Each number is 128 + 32 x the weight over its row's rms, rounded and kept within 0 to 255. Layers, rows and columns count from 0. Numbers have three digits each. The size before them is the row's rms in percent of the matrix's.

# down: layer 6 MLP down (transposed), 2304x576, rms 0.124, rows 395-494, columns 320-383
# up: layer 6 MLP up, 2304x576, rms 0.13, rows 396-495, columns 320-383
down395 097:094103132069069107143108097119174160081195176157057125130111110190048109190091165129154169158082124174115161089174150151164146130113147096127171115147074119092134139108078126084121110119104172
up396 098:140101126084095094111101156167127197112067152153153049135130118136104113084068186172108119089110124131121115179092100077172133110191113134065200176089148046123109169102153127149188172134137114
down396 095:141112107102138165118128137199130119130110139086106074177154105147042082133116129164113066157113133175115096081148118148163153146172101171117090103152137126112133151117094171177153118134164145
up397 096:146157131118106139123136067122154140110181119125103109110072185199095135118153128154126102159172079134142126098101127145173203150115079080118125122205127126106137093116110199117115163152057113
down397 100:115140119124147096189141109139109124147165094131154180185126137222157136141137053135079097115096053138103129112174115158061163110127077106128168173110102084162114148153148132059095145156081083
up398 100:113109186144142199224128089077146086181124138161152072111128163095149148116132050145116139124078123109164155151182107108170134130140150117139105111164115113141151159087214139089173166085156159
down398 101:097168165193133082102157143128113118180198076156103181169097156139076176145154105102140135130156136113130150089122134122170149122118110138111128122156127144148113177134160156106149107150070157
up399 106:100126148135110065090067167097065103158118096109125114160200120149184095126107120176129087085116200164130145168172139108111140094160104136129146174174114172179147159125051137133112139139129125
down399 105:140093180117067062131101210122152114136152134093101088099153107155156084080133126094102117087164130171118149132078135087089176108168151098140102131169151132119095150134073191113110107145102064
up400 100:171110149121097083112101097177083167136101121125145122148133085102152087085145101146153174176142094159149098104126173137150131132045142145123116176126150155101139108138163136148124144123166104
down400 106:204149093128187043141107087131152206137111145110184113134095156126189121181108130146111148087103122170121123095110168126140140105155103152123143149115110161132115181124127153136100072120163173
up401 102:111165127146112112183174103195095137156112119102149153201101091076101082159099099123058125141072090106144074139108166136045165162172119119102142101071081137153142132143140097051128136123183153
down401 100:121125150163147121145141150163116087113159142088152130126121131108186139185153103131130091145180141101128100167155115130122224142135157095066137135135087139096138077085139111117164147167122134
up402 099:147141116169131138169098126162154097111119132169083177167106196142124093146125133108084105108114095098101143072148105081144111091122073136168148121137090127089141127157086188103172142106125124
down402 103:106150156150103124107146083213123115115137107167157121097123138165113183113074164126154129083189107111136096169114153143104097117143169171147108115122131120173131113128115147159119097160135192
up403 112:084103110154092128067102120148080209115108083084111075168139190116131096104077156090134091102131159097156091092184139042143078140129101121116160183150114148170135038102205142125102131141199110
down403 100:188132175136133042094158109118148118141151099091071106114145165186150138094183161145131102102150139091173129144088145064107166166130123168130117141067154134169115109128113107126122126125141069
up404 080:170111089135108093146137086130100116162119108103139069156095145183130118152085082142141116103089157147109123116112137104118186083155134118097162124117109119074119093087173208157145132132093164
down404 090:152119153102111109135081136117136153120142114132086121140072114089151188153095157096121157131164107102201161151112094142126182119108159160052115136141185116118155115154141081112107060132129153
up405 097:052150095136069157139141121111101070143077146106120110102184114104149130101132119105100094121144239081073103129156107096083072101052096147150117136090108114104112077116094124128133134125123198
down405 104:108092141148158095114106123117150112161142144121126125153144125160101148135096153104133159080179128144142143190126117125105072178128131136113126142143098116126115138098164090080134159143132125
up406 094:131149144124177155175143168151118149093096116105168097091138139094159092118108101125085149060158112086129136124130107166166096139169114137139112073144119124095176059080132147169140133147077139
down406 098:132085158110136116108112208118093098108134110073077159149131119136127115168106120137164146115137146112191140154096167147175102097156162190099110131100160147112140100096112123125200132083172100
up407 094:118122098109074152137078090170081124132119113120106085112124134142119115084181123129132140142144139197156115178127149095127134172089162133180078110147118081147129128109135112107155169042157093
down407 098:084155132140086120139141147118117089164146120110104130139137075123132171111176144096104113097131141167121138147140197127157112141141104156152110159114109130073148112142139103112128158167114123
up408 103:110120100190177112175083096102100061114084116093128110142103132102115139147105130144078127142133134148129123216105124112133146193052127148160103137112179151154150153121129213128125134114198116
down408 108:127086126148123140136124132094125105135132151122122171132152120096139126124101093101075137113115094078131162178122136111191184156114147154170130073061172112166167096103162148177121132131128049
up409 100:155161169174171146150111123137158134102126085094138194138117143120163147105197089154122101116147162175129128103146126112153159137114132116104155141112136146144070113119102129157162092098172184
down409 101:138108112144134091163096151121146131154139128109119105166118144135125156100094056103091073173134182181155147135147144170135094180131171142089140117089088179084122155140139124191137177123129166
up410 101:105139131013164161206117149094083085113138130148114150103161205128115093118106124106123086076229110111155133112134122156109212166164182105136141098145118074134162129183154163106142083102127088
down410 097:162179169088092139175191135067123133116135080115134149087106168181169184137101107103152131121150127107142157148089190183113089104072162101101158052115122136136096131132141118111092165077114089
up411 110:143141117150142104093117172197094101092037190089153077074101133137085128159153159157125172145170145124121069134152111110104122084124118119107148126167145106156121137118188141085117118103097169
down411 103:101114145140061183138117153106097141128097185132115183128121156089101074070158113124155107085126082080106156104101143109139138073093133126121142196147109106148149128094149123119111107170087155
up412 093:145103110174155124140192110119106126092187140138143137069164134163100146122156076132134101148068114156157167132130085103143098144154166173107149137108147032114086092156097119091155089148112100
down412 096:108173080157079183086133140184086135164113120107162086173116121161144044084168109139144133086118129118124130092088100056138109093142163195108139156106146097143137170090111121153149198076127159
up413 100:122132115127113123141147123166159114077125133166142147098118164099133079159137179105145113114057128164095164080176101142113140101118116137175151214146097133159171154171155139125128108100138148
down413 102:111160182179105115177156136141085076064201143133164158111131162129098153142112131166156110079151153072097136092129130111148136136113120183147151165163145140134101115183136117118071143105182127
up414 096:085115116099179061127180136091106141155092151118132097171115101133116170133169112178154138093172200108165116135166150133129120130138091079102122118134120152077161118101150178095106117093141133
down414 101:125159112150080192147144098163095108169097094112098098075134119094168159137045130224103121095189133076088095141151161114195098085142097159109150164143085085134177148142073149141133170085060175
up415 103:140111066122088129158147140096133140156135103126155091155096204121147110157095140102097158064099053178156144157131129134110098094145132166140108148118086108117158090067158101155102157094160132
down415 104:098230113106094174150085126093195113223146170141094106118129134111145089173094143137100148122136097167150114114109209109127097146124103135106101159126135160184127120134142073157149122168153143
up416 112:149168192091192189110221154121118096117119136130128141110127163176095143117129105179182128107142080091122100073115127133137129120075128144115080040109120074080091120199090105135111104185147095
down416 106:115144156123178113085170157109097107133121174139082102076070144092108165156160158102130158069137091063131098120138125135135100134150113152152103115098108143139110124096096104132117112172187151
up417 095:148154124110136154146113134121108083134127154171132099120118133137157093114084081131116109153114133140107087113130110140149110117101194140076115115143136109118163131142136055146068135174139102
down417 099:125207118152142150120118138087135177136164157149158175156071115117197128129091074106189099131067113112136134134139055136106175101117140155121172093198117116135130135135112140070031102158075132
up418 111:174127132175143096127136151151199101187136122109115153136127184139113086129102177105113083128139137173109162159121135084119093150100124133124085136028153134128130065100146098140081136140106119
down418 110:098118174142137130109108104131093123081146135106110137118075132152093163189098151113167115101106111080126133177100185152097141151077106166112130174143118137140078134171133163101119148122172073
up419 095:141147102134102143160069138185110173144116156141108094171130178175156131151224116165134099173133128114123121141096116118146115119206156116109158090133168053134100067121103182115134131068168167
down419 097:159196107082131139108123115154157165134099166156124124112124116076111074118112179110101127176154090174076164183082132127173122067113145130119121136147050119077144089144102110168138110179128139
up420 099:135163144135127113107091098140137103128114069149143077177170134102087190145111181187123120126073121170117093121156165124102126103173063148055093197149054126106130138099102129133112120137125100
down420 096:096119139151107114068162102070106144163165113165096097183113162117075165138201156134128078151177161185100129181142150136190147141129090146158148210201122109168133187169115137155088113151115128
up421 101:155124123111132094132095101100125094120137113195157149206125139136118135107094080193100108113159109138098160119100096140128161103207184145126109144132102125130110150112097090122145125145175183
down421 103:172092159185192107145113155111058101163117150167104110128114159108092151161126193169147070093135135119097104156149094063183146125158149074164121136181141148122132116102141116105120102092088130
up422 107:149133105130125166147121127103190160131160076145162111107107107155115102099142190152122164115133130101112156191155124148119105162083155107102124116118125137101134125108166210105059170153166118
down422 107:164115148094093140143150107138163141093145158148064121126175106171081147121172142116095130115164118124110134118137192084126137174175145110112092148177137127151160190169088163129135061139134192
up423 092:124125144130112125097056124053080115051143126121115140145137142171130124146106139102192102170078073118094099154115209157070102111075122108099108132096110083135125147193091175119097136094071165
down423 095:132149128139135100163120160081207169130131186111165148144149082056093132069043183171155055115090179054115164107180145140044179158109166102131161090127104126140178132088157169154127170158108131
up424 108:118152141124130105133161125194122199117098194124098131130172098048151154108118093136156108093162125129144134143150174134178121104127059107116140093065151109093136124110133126159072166125088082
down424 101:137132116127100207066115128104123167132053111115062177154149084121173110100028127134099095124126089153169180110139151088161147137100129126113090143119048199161122136080046099152133149070127138
up425 099:110122131115135106131142116117190087084161105141091142107143112118138138149144135142103093125184126124155148125135135083103174142218185130128118116151088146146113119092109079120121147156168151
down425 098:105126087091115109124119132115121095160104144091096178090101100139172080094140144156128113119100135118136140111089110192112200111102141174039165131142117142145182142146082109093151174127141126
up426 108:089125197126077197125092136117098135136125134124138157117064168135138160102208139126121149168131137183046110105102121157123139111187139118111094171113104178222104129115157088119129128181136127
down426 106:129134146118151093148119125097133158124156072133138204112126160144113130119119090112133128088074133114095121119130107126048100107140158107132160130096111091120104134081047089205101154106091156
up427 107:138152129140141111142124146072093149144179165119146147129107111129127150118105108115131217117157131079152079180143131114140115161178122150123060187151096158167118064121104096141109085152070148
down427 107:139163100161158153056070158119167078076139150169066169077121107099079112142116019135165116106098184113121084160086088156130109108172138132098114115129133095160116064113102115072183094096105127
up428 102:129136133164169114155134072099089132103145130134098103126154149159065123154156141102120134123092112090179131143169097155115077166143107144138116177181130146136157149150125182159172133108103080
down428 099:156126114142127159104079083135137156111134111142144066070190146162083123169136224129152125142190094137126177161114107106172169178133130176129185193120125099132086212078137114110105120135101134
up429 097:150149080139097102139156083176122153137127143112096100159093108161144124155106154110123121083126146069104123166120151141096090130103163129135130158107138110065148123133155110149080130201149181
down429 099:168129176158161169124117135124151120156165119119126156161073115130086072121160159122168128122071095171121097156133124098128131134066149077123085156119107162170165127103139077162099109120149147
up430 107:168119138156116123145151146199167143191136144137122123104069130160127115101145092151097108093128116111085111113123118098088108121138182098146081161133129160091046171116164185122157097182136121
down430 110:148090177114092116117065134140166103147151089183111072130114089128140037143110073105096116131119172121120109154110112136123087097104201108158148074101145107168120131166100117131136142183181080
up431 097:125138139124111064179143105112132128113150100126136179113121105131143134106110074134104158162066065147172106126115080129095133095097184199099110092140091126125103122112131186144148152139140152
down431 100:165119164105147090110158118194097092159145180132125163120175135170191130159133165077109132168109082177158143167156183116155127110140145163117119101127097065093095108149147132074131157137151126
up432 099:078126123120131150144152107141179148114134165114119075157124104112087089099050113099199148144129093156125169071086035126134139173153170135074128153140124109095153204166101116136114130081166201
down432 100:150136168146096129116120157131137137207168171127163154116152148104151123115127102159168129092136149110135098132170109137123184192108152115157154183184098105141203172164167120135100185165173146
up433 102:146192148154174183098114075131123099129108096137128149178167103135124116117073136131129142106136164124103166086116072120139123172143131137096127074133116118143080130138151112173116176167155160
down433 100:159077121141112061133160110121122091113137087107103144165173136147123107139094131145144121145125052113146160086129204110086129177115113097139173106140220148163080131098111175164167123136119140
up434 095:095110106057106104177166095123111131157139158138143122140124134178154107155147064131056066153048101113152086159133087135135091162153144172128104085085139116139156085146124158064099182190123149
down434 098:103128103171108105118145135115141137156148171132077112145105142133113109119066167147100067133114140106109197104151096181063090138158138031128089103163166141075129093148132094106114149141181132
up435 096:112048145106127156151114142115087144123083116092113108108138134125110109085112144122121126125148146097155110127119134127113102143098139130153085130150142148092106068145156134104195067052100156
down435 100:152125162138160143177116088073113157124169093097134119147179134123094159109156173132106197127099117135149158193125139124139165130111134108154085145136084108156094070089164154096149156066123169
up436 094:105094110182087136117109071119106117120161188108129136164134183166139089159112136181089165130155107128148176129151174094143099091090087113122104105194147121162165097153149131136138103145162142
down436 098:130095108137131121091166213143094123168087118163188052148144129139177168170135124136146128200117174136119177127079117075144164104140093107131122137097073078119083113133148105102134025096052132
up437 087:107132135145121098148126103138167083142123142138141055180113153081123174104136064178165158059141086130071073148128110138096098171142123133177105148131090132083169125132115079125191106159143177
down437 092:128180101148096172153130160096164078157180189097111108149089150139181072120090094141131124135089112138090159152115198114119185143138106136156096134117120133149113142104120171156129123078112177
up438 100:179161102143199114114137139153198138079102131115127163144114131123138136113116100166120109176121182180126124181146101114171064147116169101080108109115154110094135078099152115086124087126026132
down438 101:155140149113135161192117111139109135128098106181089175147129113128115146114159131146135135073090152144110102130131148125118126148096142191158142163084130114066107151079065119067106104105080138
up439 099:123093127159069156141134119123169139162137112177156127117111092176147132142145107177140151108094115103134069156135154142133139097146120115135140155149140098119092091144147142163073094095123121
down439 097:157083141076093153108145131139149098086187155163161140093172108194125162143089121181154088116149125138108094126106143156144126140136110107159080108165123088118109145109104123111138041133087121
up440 086:059120157133137137096080154109127146125124123110152129125100157186136111115120169154098107132099099181114078131102105161121127130102222190060146073097122070175134108058105154118083103116129085
down440 092:151091156135156139157161077078150060193091134133075146122136173133149113116087156145183166108112109134158103135205104135076083138059112137121152129024138132144088142136149163140098079096116082
up441 092:137108147139086109154097150060176127098146151104174159103103124159130170112120144137065132122108091153137167114089135110203083061113130119063120144103119112145148158167100146120076166089116128
down441 094:085119139146145128071130160076125152132124191074131112124109117137155092199154131140134142142168103168127116135101137142184097071053147126107153162110146127134089131157127076148106054129135147
up442 106:153107169114091212207159166170175092097053153131105130128065110123106166165096118127106112148119106162103150064178175111092130169137117167126149117149070183129080159102074093110101114073065166
down442 106:136164162154144114135176093121136161113060152125137128112136090079115132105108159102117150138134110105125150120153140105105093076034106155153142190147110106102131124140107075098141021051061181
up443 109:127105146131156077175155190186092149140114143136141112122208165183087141147091126152162079077116131139087168105071136160104131109105160131113093127048133059120104103077177166114169147125157138
down443 112:149150161128064175148109108064156097091135135096102146113142158153143167122182135120173068092098146162111174078119135174096191118177120193132092136141160160118117145070114089090162098133098211
up444 094:109115165103134104122114134162107133151151134139107098127161124123155124174095138049229162152175164114139113108156085150184161150110157173098105118150114125102095159118108077161153116144171110
down444 098:094152130115126137128095117111143091136125141162089153138112186103086154170128114090114101102140145160193145116172151128103111141113114109142124146166091105148141101126106199167112116156159194
up445 099:148127150141175162179093081089176140125061165135134113112121115129103102127145092126126139094096097154153144119117125118136078125132094125122097071129158120112125103174129146158132096149154100
down445 099:196103126144122113071086138086144168124154094153145112138126103145081108086093120113063136134108130124144094089124102190103148119135166063095057143173140124110168155097180140094117106144132087
up446 100:154154127096165133162121155140094162162149125137119116147152179108109092122128142154152099170089144134164138216186105169085147126137114097146119114168080108106118135123099136113084109122099120
down446 101:143149164156137117043108112126127199152157139113123145145173105068184141159122097126116108143125162172132139108097114163144087157145112108137104070138110119171132122125140134132114118149171101
up447 099:143065092113093073193112069079106120171136142126126123113142094174066156178105113178100157048158157128091184215148118147127130086111099156096125103114153122195125128159191175129137142106130115
down447 099:053090145183148117107118088148170137108109069123157212104115148133180197169154096141153148124153163134131175130101156191156109087161154141168137146129105129153104144199104108099129132123172115
up448 105:097146174182149178165104197182119108112128121143098076135129118131148096219083211066164143160082138147133152175162110093123119162123131160108061103151116101080077096114081176094104105130128154
down448 093:163166144148117194088122060106157182155167165106123167133114096085158078149123133097194084138164129165105167122103100183154128123083107100147139171099104127119073119094109129104099140134087184
up449 098:125162103125136107084130069129109123129101159134131132150100137125120192087081067161090135112177164149144167147133099127227130145102182152132094130141177111048155144079092118124186108107113159
down449 098:095153117136088119077152138090075148119109056136139129109112090119098153105132166158137125111085110095088120097142161089135115101140161165146094132124135136134173112128055085173114124109071170
up450 089:120132113185151111134120105093133123157124150111150150119137148118107111128150098130185166146112115101136074142065122165151151144133076085131150082099095174152144072105127102133114127095089159
down450 095:193108096094084122085171139189140107077137119075091079132092067124120145147138157124114185119125164110131129096176101198117117168120140101163052111160125142152104142164169119085178143154079141
up451 098:119084088144201146161143145116109083182104165143088093159114093135159116112101096169125211112135127125134147133071100065159168187094104108156139146093097143069151076135158202146126146142091084
down451 103:134130137144173140156144157121124090091133156191108051092024121157161155151091120074136160132072135040166067118158138105070096149144144159089135159117105170156159137138111187120108109109107086
up452 094:145156099134121098174114126132143158149143082136165117121119107108164134157107135148130161123141178147116079157123130104048140159082094170103118169189137099156130106210168103085142104110166106
down452 100:143111165134115080149139191128198149118158142136142069117124136128135156079154123116107180110109099063114170169141181081165195082107133143228157141170123072166095121198132147111049130097154068
up453 102:196139097092149140155167090140122168108116065123128138188129138096144162149143084142078048180058123128122090148102091150093122098128148136122096106113151113095117112118168086162121144165097133
down453 110:147138071150151141147126124173115145115159132105091152116139163090167129122094127152132128173126123153183082022129135161142097191145100108126180127117169140098080074208174088137098148177167099
up454 095:117107132168109141130112063150088147138114155107128140093115187213106146132116105137101124179114180169099121122096132159117160121149120146140178123107145138137121099121128128039111142079094144
down454 097:108220121097088137088096161134039107105108108105102122065138126149220156171164169105185168080123158145150184100145098117163109106108133142146123180117175121140146092138136104129110092081109095
up455 094:140109166229076195135107165131057121104100072158191147125144097130179094111112195127175138146112044106130146133134121178111107109130080125129096074129186121143098104123100142118072165165130063
down455 094:143088114142132093129154105144162041101149065121132121160161087149106103131155135145177114117141117152062175120141138085144077117164100094086081091108126089134121142104131111102113169097158113
up456 113:164135124073134144103083155182067136111127138151163104080133103153083130126122140091127088148133125140103172115119119131151161156140099162114141107045085148074169119115101138143120114096123059
down456 106:072141174130148124140056156150124123204108114068128104063098103124105111102113184096140157094116150139097086157094142124114086123101097117132120109067127114115149121172149082147089147110106109
up457 099:135103089146107157128082136094118150127134199140089125191140140117146120136144112162147091136122133151118161096151104179144073125139165140122143121116113149098081129197123147156117120086157158
down457 102:197092160166102144119111142145130124147096106128115150116114045136118067142165135094157124155150127106200135167128185145053080249064210122094152140164090203083091158113145170132111187119094115
up458 094:122107103144143098092110126141132105157106077106127114119144050131154155137144114095139120094157154100176214090050141117038165126143055116186149154072166157106138130130152174160157107139147142
down458 100:135189070152097113144135113129130119127154202162110083151067196165112118120151074146110060118130106199112146151169067146198145086109169128124135132160114115170138123140091123089111142157117126
up459 091:172107099170062158116071124066105121132154142102104142100149111076121109092151170151114101144069153173150157125134111084139149115154123160141071173137103139084111154057066141145123152100157149
down459 094:116095089140167098147173156132134126125123134135156144177154135146133176085195070081072181155086135122129153082185115050180108100125116143116145170108090179074181101093153149156125099164108148
up460 100:208170117080121144146152137130169131107152102112127131137079062114096181077101163128137104105170158145104096067182139135129093122149134068166111168059148085085134076125067147161168138068119223
down460 101:167081133129204095068088166185078142115145071191093143066193110136157160096105154104160135144114080170085139093176105124145101110102120098108099085120190122162147139129173113129117094074183087
up461 092:182161146090129135152130140099122119110134149146076157122179186143099127130098090065134104117122105121120156103110144183081160128129135112123050163166124134122130122117137161149091132134127094
down461 094:195119137093145131075121103136139115097108122102095108143182116148146133119051150161139099165197155150131145132142050124112118159112141159181137082096108133075119151191120101092127104133160134
up462 102:111111105171141093108137147180118101139130085094111133142073169137120092140073121070091142167154183134102114138126115140078146103150190105147126100136132137094148081118118133117144117128153146
down462 100:105091118105129104156118164141143082103157117133074158143212136128055129120134204175107140126130112135148158147143142120089116125145128192135169058126177124108107091133126151150160150152118190
up463 110:134072132129080115166153134103100137137128190111111113195115080153116083094115120138136096102140112116136085135076101124078096133139180076114071116193135088114144168181093182154183149098138040
down463 103:080098133126107120153074129121124125126113139137116100118135098096113148134113110144184072055147141038151099092119047136106138177149185125043095139182152116087128135169221111121180114145160099
up464 083:147058205055140163071091176123072160146123134101161133063116133078111161139058142133120127151111164164142106145101105185150174102115102148108134110104172120157071187114178141097107091123160099
down464 093:135185149132074164104128106044050041133076100162111127091150140131084130111152088070093140094175122084163128103154110099088075153083097125150144078156120111151162140120074125156121161121164098
up465 091:104141134171195155087133173092125130146145181120145170075119151197157177126133098148088149154108101124121110136101127121126160166111153117060063101157130118127094145135178158092100173109087107
down465 093:073121137095106126144115089158144132112134156126066106121144133189169124130118118090083118178172104145108117083115199100174140127068173068057112127143165149118198161096133137086131108108118100
up466 096:162103152085083117147104154126143165176111107180133105086163078058125117115093137133171164164135121128145115118063130178179119092137067097134107125132172112112179104172106107173161139131155146
down466 094:168150126129147166085075142122152094156119204126114107146120085065188112157208175158083099155102105117170175113129053140141162138135134145127117138128106137093145113113111118062106141122065194
up467 089:175091157152175145148085117123123074131158114153153108160101151166115167168034170120097158150110197131155142119134087123161083123175177121129157165134117189090101167123201152094087154123088119
down467 100:119103081157153125156089132090051158175135139170147141108144154152124107137114113147116172126097107151120114137117136172125110114103123112085187161106130163108087177136157071150127082145137097
up468 106:107139108082121127164143158141172154117142138171125104095122116119196175160169144140163152121148143192108168117110213147123162141155150131049116156117138128096106181112102142146082132092080088
down468 100:090080179147136103115161101145108112163123113113132134121154117118135190157139196154145146193144152103112111171162216134166152137119151122103165090122173116098138153110134053170166010162093097
up469 093:136141098085109193156134145123146140128100191144124149144181108163151096155146114048121123159095148099075113130184133169139085096101154128142153165127083184105115155126133069110174210146174143
down469 098:150125097130128103133147142071129127073145120124098138155080120090145175087123098125141113162118099148000124153089143142155162100120092091138136109126190171149099144088097173143142126138152099
up470 108:087139148098101171121066089120068147173077159083063094107123147086146119131123094138184159156119122151012104105138146163144135131099140113158065125097107146199091140105151120054172105107149104
down470 104:128128153098058141146087098103120110129147125132095137138158133067132135102178132162140145186094075158070179102070092175127136156076141165139155105132138171146119143114160096144072226118109117
up471 100:127099163128085095145124134162126160086134119099105121112154099155125123111095212159116121147138079117130156146164151072175117140148125157115120141156139131092039143149144103143117172060074133
down471 099:107115113090157128177125181128126184124169150101125133112172124078142137114126130104129152148133134075169101084166148141114160170164108161123115125172163113135181105140090097107164149084119111
up472 112:167126140132162170182123096140109139157152147134183106154095109122110125167197176085116133137053140122167127184162071099181115072188149131083107111095163156063094107185133137122128114136173139
down472 102:137109072147153059110148141104151116136106080103105123112189153197121168096111085147128139125153159158161123160147125093102096126141079138122134102163131138140104093173105108129109089151160159
up473 096:107068140127134190103128152124098096143096194078114113082096112138110111151089184092140119122116095050140108195159111143109143120165147143153142137133129107084137131132148161125108092120146124
down473 099:101122143123206163154174129117156098138122155097132188108136143197157112083158137158164115115112144133162163137121109126130136136146123135159119128110161114140160148137148179090156103146116100
up474 107:116145128147149174176096087122117209149137105141144176128079166124151123168103136170090151157098149116182114155169144168163121179131056076149114130156140147184135149161119125122117142151104034
down474 099:116220116093120172120124116131076128115027095126102126109079123088108157154131139184099136132102117111120151079143107121194132136173104083128154173159134181073099145136174155112137067142126106
up475 099:094167176143112163144186083160098192090135092094079116113117174137100123187114151138155126119121096085109143134109072124150104150101079135119118156124142145136129147113177097139130128157164082
down475 098:140110115126132178093127124177033132146156186076151149114141033111101067151136093162116088127098072182127126177073142161167077098161108069131133120125142177153146112138133135172149098142109128
up476 101:151134116114127099118208110156092130077135163173139078124136102113135120100084163188150155144130117112111156125107153115150143134135094133130030120168153171112136114109148128126179162120140134
down476 100:129174135120165169120055094122114113142156093118112074195089132133099108114116127134166131148090095108128116092176120145142114112118156114117139110140105133107151160149111140103143121182076127
up477 095:131109146133168102144134108112133147098098108098122117174099128103086111142137142164107133074127154105122105130136159101140103169138151125140117098150123195075116079141115169146060175139205118
down477 092:123154139151087156202145127193098094064119189144125113095147107137138113148099087165139106100113074096125087128132160107164150082125171156130173138117181079131133165165105108128120116154118091
up478 098:162087098106159105114163096104171119135112163101173104104175163152154105099124115145095093128163188142073109137149084124137123071067148103113159176152113123072110122087091192155151135126132106
down478 101:153093102103122134121078132147167107128089104094124111119051142108167095068098111108125076141134120088150108138126113130141127211117099062071132143140104152142189096073126142095127114092131126
up479 096:069098152121144086159140115156106063076089116133148137139185043105127145102149059225149101170126108063119112116113092129127079122106083133050140088137083183146136193129112130131114172107083086
down479 101:161115140143065102146179126164092103139136129153131111094124143094139095105166119102184174147140162143155104117190169150149128114115138156110088116162137140133086087132089118091127089095192093
up480 105:124131088174110125138117104150132117114169155127107208148169108178134119148151099151063159152138139176072157119124083092118127152105122125055138073122094147204082156115111160131076113163136100
down480 109:175164135110154146180177149179068104143124194177117084090135152170140142080157068120087185131146121107170130135140059063156085146130077153078123127119088111132126154116155176126147149146093064
up481 098:134104105057141107137205074115125137076112116170150111152049120154083130125133112138181190148100119132120150163161121109139152121106172058148107109154153123121097123138112167161191088153106160
down481 101:161074119160144109074124099152184172104146158103121088101068139110165125140122158165137129121076152109145072108131075119129109152115153111105172147125104121123067158094148115155137087147119121
up482 099:165091149144094205129127153113116102120125110131109117093115122164092125110145211089152077137115149125079146105147061124119202152101106137070185157111143158086160109082118064136140090157136129
down482 100:124074120123101146112178091170117093103081168107097131128125107107181125114108142113145155114164109058088109118158108150151147128104185127175143131175108147101100138121132096138073147119141092
up483 095:147144111093163114167138119119032101094100137077082203165130119121118154124131126124090094136188127198156162130118133145151121142169097150125162123077161117086166121169128179095108131106118160
down483 093:113146143065119090138130141091200120146142146111131093177137136139146154113126148111163119154094059131126157129125114125161135059138149149157163131109096123125148115156088134092113146205153155
up484 098:118086117139101106124159087121134112123128150144130165127153118148162074143169063150097117093147021167149120110168095173072113126119057131184145148158108116106170120050130110143110094128140111
down484 096:092146137084116087225119104122124118129115166117114157168093153122138093155095149133138111132152140103145143091133148119094190128108117076111118172084151135134114132137083126157119160140184081
up485 102:095163123151154142083102181126147142070116176150130088099131151113108177123044148186100125096117102090149144138112096102163199093164096112116053157084122155112148136133154198154129115140151107
down485 098:157178150138190117116123115144132117112125208074083129148150093173119120190089114118180078129146140119169110129075169146150149103119176149081125099086135203143161107092108107114128105179102138
up486 103:098131108091079136183151155102135132049184152066113102105155027137122136069114132170147114146100127108164068146178154089127133078134146151114150150104133133093078117119110160111171120138096145
down486 102:091128077082114134182136197137062210134132154092111113136131150106141178132113114145100168167107095152162080137162105119124136118087176079174118135073158130075201153107145084081101113121154100
up487 110:190192027075111066155129117157136087075138142116086052089123132098152158148148123070110133103117138160115042161161099146123109129075060143119134176097108091146131128141078109149088161172155147
down487 107:134161040126118134170113130143145116058164163111095097119161120098121183062110113107045131149086100129168110151158107110144180096109151172090178151174184099104119149209151118091139168163151114
up488 096:138070082109146123107114163110134112128132133143113156129109128178101107122171136110097107100154067178172103107162110149133122108148181048127075139114204108158163120107143159082171085105096141
down488 101:129137024162104079137099133169104093152140123121133151178134093163141145131129165181097111132126116138147154160155102153160157090150137186122099108132168080168147073133144168077155099064126099
up489 099:126136147125125065129139142122079205220161094138184124120083131144143086205168179138101162097148135120151128136171110112104126093191118138157066134157126142182191134144162091144139145057181125
down489 101:160138094071099088158145112028124142115071166184113106137079112124111104144165144122109148169106124090141061172199106109164167144169113172129126179147110154165129120124166079154152116126093156
up490 105:127171133075192128119078185069147122165130159098174103117143157168128138125141176119083093161058116092142053128145036159144116135197116102135196124111156153117150102140133099137125178084145084
down490 104:146174137044170137100116115111100135054178166130139095102124105144179093101139127158157096164089194127115083109170063151129140120152172137146175147155162157153099167216099141130084178121130143
up491 102:114121134163118095136135162152138125125210058133209148089138167160139089118066172122133047112136178085130154142119118137153148182122136126178079116183119099103096114161104043119133128166151102
down491 104:158120117151163121106168180162145088136107133139145173141130137137151162069131148086099113144117122158121139176137130161108147154119134124140177126089172124132125124141161148123147141155144126
up492 099:175134124132162141077057150138152150094143089154124123154149138142098155160168120110102087110130069183099076113162135162157176099077098180100079099122077169114178101172130138150185131187134139
down492 102:114174094092132176110101121125146090102139134187150096095135114182144134118133181129103086165176147123097118069142142142102141148147126091086116133131094151104130072083158144139140100130095150
up493 097:197129084118068070120122097186175140134200184142055110160105119127153202098099151111106150136144078124134141151113147081126056137109108175130096155156160183100123111188109127150147148161113189
down493 099:196125090074188136077124104160141192156088125087102057130123110092110180052093163105132170173142105118169092153115108134134064159099044178162077131118111158181061138114123075091097110122189208
up494 098:148125051136142150130146068169184096133086100085114083168145130065137126146134136101121145163112111114165196132115163096094117178153137067136152069170180129080130140144134134148135094166170122
down494 101:117117118167150165129095129126109111130144134122118122121092162100153138122201153105126070165121122095084171114114090092101157109109099135098187121118131136047153103169150086122124180155180055
up495 107:093136148154093124121127081069092194091137113084132094117066150150071139146169078119126119143115094121108125112148172129075066114152147103156165077133122180166106152148141143143192194081115158